Each number is 128 + 32 x the weight over its row's rms, rounded and kept within 0 to 255. Layers, rows and columns count from 0. Numbers have three digits each. The size before them is the row's rms in percent of the matrix's.

# down: layer 3 MLP down (transposed), 896x224, rms 0.0556, rows 289-316, columns 112-223
# up: layer 3 MLP up, 896x224, rms 0.122, rows 290-317, columns 112-223
down289 097:125147128138126157161169131122120132137102127113169112118104200089105082146197080163156112127191169062173131077143167117151157135101073144113125117150168120120055147154163194067118140145158102140073133096102153114112134127181158137175058128167137103100236116144154161102103133069115131105105211120141155073147200104121173117073140120169
up290 106:137117098168141122172134122082118156125124140157092117168139078137118193143104135114147168123077103118100070118092144107082107063117111173157127120123192108100167139123146082113107168074094137194116096111134158096190135167126139162133156176107095124108074133104076103152142127135140110148158158029114168095189166119073076180064106148131
down290 100:079136161155130173170084115167107107143146085131111205139164154117131042115080177122131132105173127092088115133134118134113118196124153081123118131120100158170134070110137145149106108107122174080142148121122166166111133118052147106122125130153071172149168144110087126155061070143131102144123147125108082114078116199145164123185170084134
up291 113:148102127128105139154153177155131107183134133146061175157117100140158148088134161135137130118084110084170109125077092132226118089108148100101092155101143086175102172187126151107172130113222120162096129140121187113177168052161182069102205122116146125089202142102124152177102099175143132161169119072182183132167143091118104136150121132101
down291 111:163161066094080142181096140123181094108106163150122098100082160130128149064136173130088080180135138123120120073109111144193030104090093111142149123104097153130139180092129132131117136210127154173122088129096106055203123097157114148156123102073163117127144111191184132091123132123154113167124160101125128137178161106118122112122189079154
up292 099:131124119116133152135144116122144121127092142168161116125213076145147090119075099102185152122138094191084135135085131141089095118177086109100117130107112082190107128112104110136153118076215100114108099107120134198147130119141127134139168156138172115063155095150133107124185177100122142126168129131121131141135161166155116190139118166197
down292 098:129149204158108072160150122174130185131070151146084093114153113153127104163100136109075144147111204160153152106179149141142088170126147103124148098166076104130112188111142114108164135074125197117067197094102119109169137138107109094125117129083143129156137159175140137195131107092132143105107122135139129169119118135127127120136212191200
up293 102:152150199141152122164111180153127107099157078120196137084112161089168168164113110076134149148167132143096127110111103159104160136186125076104192137200120110152153097069118072157131092099100116146146178192164122117120100116154174124059144096133175083147133143129089130134066127131108167101080091074127164136120123128097119085092098078140
down293 100:174140126146078156107133073176068169185141173129095128058156083122146114157158141146109114118133124109081065103096161129116067159100142162103068201096151140157128120124150168108102136133107168078074136102088118142140113107093134108101158131158147074171115139154157061158140161117127132155149103154159144148096117104139138177197096165093
up294 099:124109079125092103153134131095131156131090113130090070142044158170108121113099138155083104097146155115101132109083125142154138130166055157155121133190111103103059140122188107133158108120067101150116117110097135133074162103032102142125214118116081147171127121081080128113101110136080191111097162128045124114140113132079188178146144122091
down294 104:167118164092147121078073148135182067122115154131045120120112123111123158174169170117128118118082121075116135099140121130131141097168079071145124107102176114146113166106142156061115125128136140133106110184143136125109155055151168084120127147155137078068174132096174115142073173113119110076166156066114159126123070142135143129131081188109
up295 101:150155095097110134105122076159105129141129141127100083132169087157141121049112171101142204137169149096161174185131118211184140169207109159092060082142147099099123210114130135160133161118157143122144106144108158088156100177087149172156141112101157129186121118115146152100080086138115132160108190077124085114131176126118152212167062188108
down295 100:148107133107165156153204131131129173146118146121111148140141122102153141113091103080088088157146133121113120128147165149109130101154137152102070157102151102097081144111094155134219137170151081046143116202127118155110132165157089132132117139157185128119165179139092165202140131128137160095128109116146107126103123173099133099129137185170
up296 098:147160158120152181171086136182126153121138041072109174128134133128098150177098148080056105077168113156115197145136121149099143150119133093144115139171137136088098055137101149146119137205126104187106147134133172127114158175149090103135114130137092158073094088180114158107152161141100162095120103173135095117168121116109093109106168116182
down296 100:099118075152097129102189138132154171109149141172135078103105175144129110186135123201145168027135162107199101150115193110130145149139131114120143130180107139108132112120119070160131095107121147158170130121131103185119119095117116183132167126131120118168122098114071189194109096114173093162086179069111169165082199142141135126139104123098
up297 101:174190134168106165129077137155102156110102142178094096113123049093128144152079080116054138156076136055097107146126184096200149123152132130081104131166148069069130111107148095098163124182150127159159102124119105118082084170192168144131136115153124151164157138028104154130130105092160140147108104082084081146123147150151119155104094164131
down297 101:191156076148097075103141098105163141046163152184135109162186105087110165158104146163119138151049122142143108090121134122165101100100166067157149109122090133105114080122111149136181126179090125138145130192144156068190085145147089130119132162077121122093129120183122151062182189114079142162152153154092134109116078078168169182074152082086
up298 100:163098131068134171128190127112223146168152108121123149134144174111139144151088143157103152113082123119138115163120125137144080140144189114107148133135186061152148092081188101079125070146080145077166133151167096128090144153162098090127091092169097132159131112125126162106136186145142127096152138149193144107107071099099159081151152104131
down298 104:124136140079125106147121135146148094121064127085208162131119157155120122129128118123087136084119203137115084127122131157047128130081122125112089101207118100096153165178066166109153093077124108170155133158114115169139100215142111165133108169132097121124166122115140098167074127168152120139123168172181126117148135107027113140092148093182
up299 105:169089098119143150151096101081141173094082130135181126126188137157096119112160199180126120137108103155152091074150155107167146118128163115107122198121143112153148170133110157132153125166105096104111147148103129079128180159040130103106156107170123087163114092130136099153159096180144092157146146088125098146097144135093138130085164119082
down299 105:142158127158136092100129155112148181142148058102094154098140079160096143094154135116159143113117177127166127125122168100092096100146159123152142094123124095149082147146176141111148192131142119137117091069166177132084094162118156097188206101074175123140087136130085117125181164055118096161105057131202153110144145107120135133137097166138
up300 100:141131154152131128099109122133144094113115101153137152139125141108121125139108179124057137122110128084110119113164129153104180107096141160150100123139134099091065191122089138121152145115043074158102161167129136177171091140134124120152132162107098105200099128138122058171046125101180171171070125126175075187148137118129133158113095143056
down300 101:077079126113105146201132127127133125147143161087133140114171158114141137094139077130107162165135136133105062145104141156083181142112109187131158109113166103067134136158124106077115064123159179104166122121108082136143143084153162162109171157136148155167112178160138150168139081115150123145065123117103126123122122060119125085161063136111
up301 101:140128160048169150085132154126177156121131122157166062132175217157159136156127174123160144147159128139125135128135129133166125097136089151128105055155142176077116083189141119181155135137135137103112128166111142123148160100110109155144140100134173098156140126095169098131166180141127128133130093198161143146195213162134148143138130145099
down301 101:087139057140144120112128149118105118134102137111146130056123124184160130125142072090157124114074133130081097188087143097075096174064153101195139149127162146100155176077130085110090137147105109160140159103129159095138105111118134090153108095095107195086118153122114168128128139101128099170129083115089117153091070106165095046102085165149
up302 108:056137102134207147171120087158053150131155085083122111079066102127191107153145165147147093142228128091185117163131116128123103133127093146124168166100165118147125158097120144172125128109165146146097197098130091111054130130155099106196106118183104120084111154146148089050117140112166153088151089169134129151169174156135194165135089118099
down302 102:108097160164157128152157099159133124124075146123141120115160198099098112110149134121167180143114118053130157147153118104110077135103164076031041105073154168018086173156112133097115169184097168169162099157077134075177114103059149133113157094136185118109092190120141106064109117137099107154102120155170091117145113122185082133169095085128
up303 101:106103126064094149146092131121104079111134102096197171144196129157157134094123086077154033074122118167168129165157144119128169096134126077120110111166061146147119070152130114138134150114134104101176135185188132104164144145161078072109093079109150155120151141132058121124092183161078125072107131106143089143159155105132132113155152111074
down303 099:137158125150133067099148099084074199081117103137140151164110133199084148129207094143157184130078141134130117150110159123121139084083158149125066183078219113161122141124109113126118154113115148103140062190079196167095149114152131157144103184165143124074118099152150164107151107097161169197140133132102104125131114104140145124099141070137
up304 098:128166143173153096126143093118072135127099101085159163030128101114160128149160106159137141179142147158160094080107167159130165124118068102114141150146162083159118045121190166151181149129171139083109180063181204159114145153131132099111125127071134120119119109149150116055149132116122114099142064153122069096116125094171181165152135128133
down304 098:125134134134076119115189114102125109100078145134078129156082119054158081136093190137149124060138148060140130146123125132096157121163130150164155140141076145120169221126135155108152176125141214149124172117206159131168093108111135173181162110183111132147183183152144081145116140094104141166090180135073108064161155137146158139150168146131
up305 104:126137156170083062106164089122171150129110097128136141145125141117126144122184132095144128140179164048071100097091134163108104115132087150150061114164100107098108121105103112138147133113136132139195202138102180106079145100129132115115073186160166126146124141090141054122144095154158092194112137100114132072159100171121169155131189122146
down305 099:127135090093171086085148158095186102144215086175064137086124136145163096132113159176091173120114159070133121146127110116115108124130149174136122139176096059108122150135152131140126177079145193121085112098136095123097175164145160122118125083143185119114102128133141135145137140140090094120119128098129138130122058186155089102120077081137
up306 102:117121117163122124112131086099136172110178118149075136102123160139115133082132162113082155082154107155122148119112153156166109129166105142165145118154109123131155121132176071091102172101140166130128153108163144135122112116150170111089079173130160045164197084088072121156106198122180137148159083127134080107152143086123182168144145094140
down306 098:143158104158136139152114169137113132053175135144174124042149143131178182124101149121130127123104126103178113178106153120121103222195107113124121155128162183131042118082115124075134090133165080135136166144093170105217149188106149148187135119133131116185088116096092093120146095144152095097096180146070122174116123176096084158078126120112
up307 093:159051110117146141115141141096115081157142099118105213148139131046110139164082144106108140154105089123158160109083129147111118164112103097075156060097137145105104121106121154198164114102128173092140149093059089075125144183166141122097164118149118142093123098084165090170075151175150133178074125176142044120132115190098108108070129077132
down307 096:123060125135152152090190129088120217087072156149161095177090067122098112131081109086126155136116115146165099179142068150129120162056126152102105132146085130094091167097167167178126130100115151105118132107076078106127134118099121140129064122143099197101181108139130151113128169114155132116187157134160099130135102167130123133101124114114
up308 105:142106134096090103087102149164120184120173106114074112108131113112069148115130116090105178124162124089074121142117168102162093134164117070098149113138105154154089137133189078142127098155092205118152079136187151121124139156113103137137081107096104096146081104135146102156118099114111148146093135160090164175163089200174139105076135129115
down308 103:164122123137154127148126101115100184086141152112173127138117159096174067128198142082117151134126136116171102111109128163121095106081199132197104120124134089088149171161144151098147082158159107164101127071159133138145060129145132152104177140142197152066119119091136116162162119176115126191100136113151127149121138116100113038115086158096
up309 103:133128108110133161171119088176128139169088133137119152051138186173113077104134090072121098142135099161167071183114145189096086109158036092107153136094131128092107113043180102151132143108128193135114131107110118124101162148112123056111077147132082164127090154101143097096154139154125153099156130082154117141151186088111116178149152129129
down309 101:159128108156180078126163187037107178161096152139087177104122146117141212131086097121154174155158116146052095109128142136138104109161166095144147138142116148139184135142125157123118108166088132119149101142073087175148164093162146135151152056083110103106138087122132187177108129085158070159151077137154095056120128193126124099112120194132
up310 098:175109128124162097116102071112099095103130177064141118131138147093099164146105086157094140078162129051142105130130102119114117094142158094209162132184111129171131126156122156120121146110133181066133073124121150125180111090113122108087055160089155083145092126117131147126119146176104083172113152142111068142089148097103100146092134154109
down310 099:111141121146119091132047118164126154112119134139110127146119044174138165162220129043120046091131130158179130168124093097109122111142120152136111081154169135176094138100099149075107149117158113114214169147075164159182102160161154203119086057130129067125150183133169131170129166128117123153179101072136102133136142148099092105151078143118
up311 100:103192133116185129127156120104118062100132125095113122071081152180067139082120072174096131117099117194153065134155132185095136116060119148121156169162110202113153129115081207096112114151115070143084096156072130128113076146154126178110192135133134133139150104080112150077125097133139185114126144187127117190159089117201123151165086143128
down311 101:184140138122106177154089105078127114138142131127133102197171166152142103137102130124131165132133140149113159107075164113107145112103182133119117142149135101153089130082115127065156104148102116124114102137183129157105078160147136108070113156155125169119084104153164111115162081127143135048109189141138196119133128168107108117098130129087
up312 103:160130116154212117225106142123074126134051061083129134157099120127153110121126164144146099148142093086143157126161108145105142135146066113080128071145149078147136201085117121141165160114106108102128129134075120120094106177103132144077142152100113112146103170134183134102123096098067128204105148117154178138210113069114169132097133147118
down312 097:155160136169075151107171140120119153150119053151125131229098169124142131131168153105091120145155117097166175150136116138087077107090096127110171108070100146177111114119107092167127115152126081113136150090081086127159094177137133095114180120172107048171080100153075101104119170165131083140186139158201154102129151114067125093086179094130
up313 096:101169163143104131149122164170115152130117125126160158131099126087137166095122051123152168071087141111109157149110072145093178106163106112099151166108139185109046090115117139097118179159114145073174148082108159137111128119093069173115174135169159165164101098112151152131144076078175096082133113127083192113105120140161130087183133148112
down313 095:099150144130113157112148108140144091134148124161097121146136123165168139112091078160161135127111159123125085084137101050085153145102085164064155134133123173123119165068130190101118124082139123136112082102108090156148133155087153087124179175141142105198206153108168044137093145127156122109085086108110094111151123134114109165135142056118
up314 094:089105083127145137118123095105135077140075161173120133149151183177120151150097127086155102108088148149159091104108171094173098143142075189117140128147136128096138142079172124132101128136125159128168153092129147078099139125163196072123172144143158102126153166082142125135099123159147118174165144094181085095070145162172140135077157136090
down314 099:119112153152174121161076140129143144129147112145138180089108108115147095160115120124096153132143154155116150139123092165117169153138131117120133073111161054145098172121104143110120103079084123148149179150140147144096143116078129155093143102108117110134107017160173171184102123104086159065119175100063136201122173078095077143160102150092
up315 094:092172140125144207165127073125089121113082109125100143108124175087077076167156121120118100150134109132166147112142110068050146090081066111164137172118109118144091056052105135075150151199185093114147104136144079117123095177146094069115093099133153097105149106129153092165146108173171129173140055111111131150120147133149129141086117142123
down315 098:152115039165111131164100147128166125135210123071123196111135148136100173182155146127114112147111064126097116185133128153103130151226106169169106115118114182157089136105132109157112122110184108156116119166126150203128166097125105102052147075118139175120173155115122108124117166200152133099151108114188158132103156135114113073115132141092
up316 102:164123170103155129112103100194110137110136158191115172137086103116137099116085120093107085132105096108107139136088108119138132175126146146099178166164133179143144133146085160088119163138132123155140078136103099132111089119117123126087122118086088124124107108157087117153108098134098144103098087081133076145115175154122069116040087144135
down316 104:136113126064141116133146123153079127129165080186072162194129153099132147159094174085164113127099106141108098203185154145061097133142132136064134116099137179105083111112110132141139083081137127159152114122090089110142122112076110156189100113092131151064074144119120116045181156089107129155146108128118142104128153157112183136094087114143
up317 095:190157081131150191120133134093168100133096149095129193096122118142126129116179094093093120153141153116135105068159084076150135127137106113087139093174179127122150167108126096168096117121122099125141132137171110116129113074194115062141098192107162184070122149132086120155159126128114105140103066106156100119094136115145089164147146129120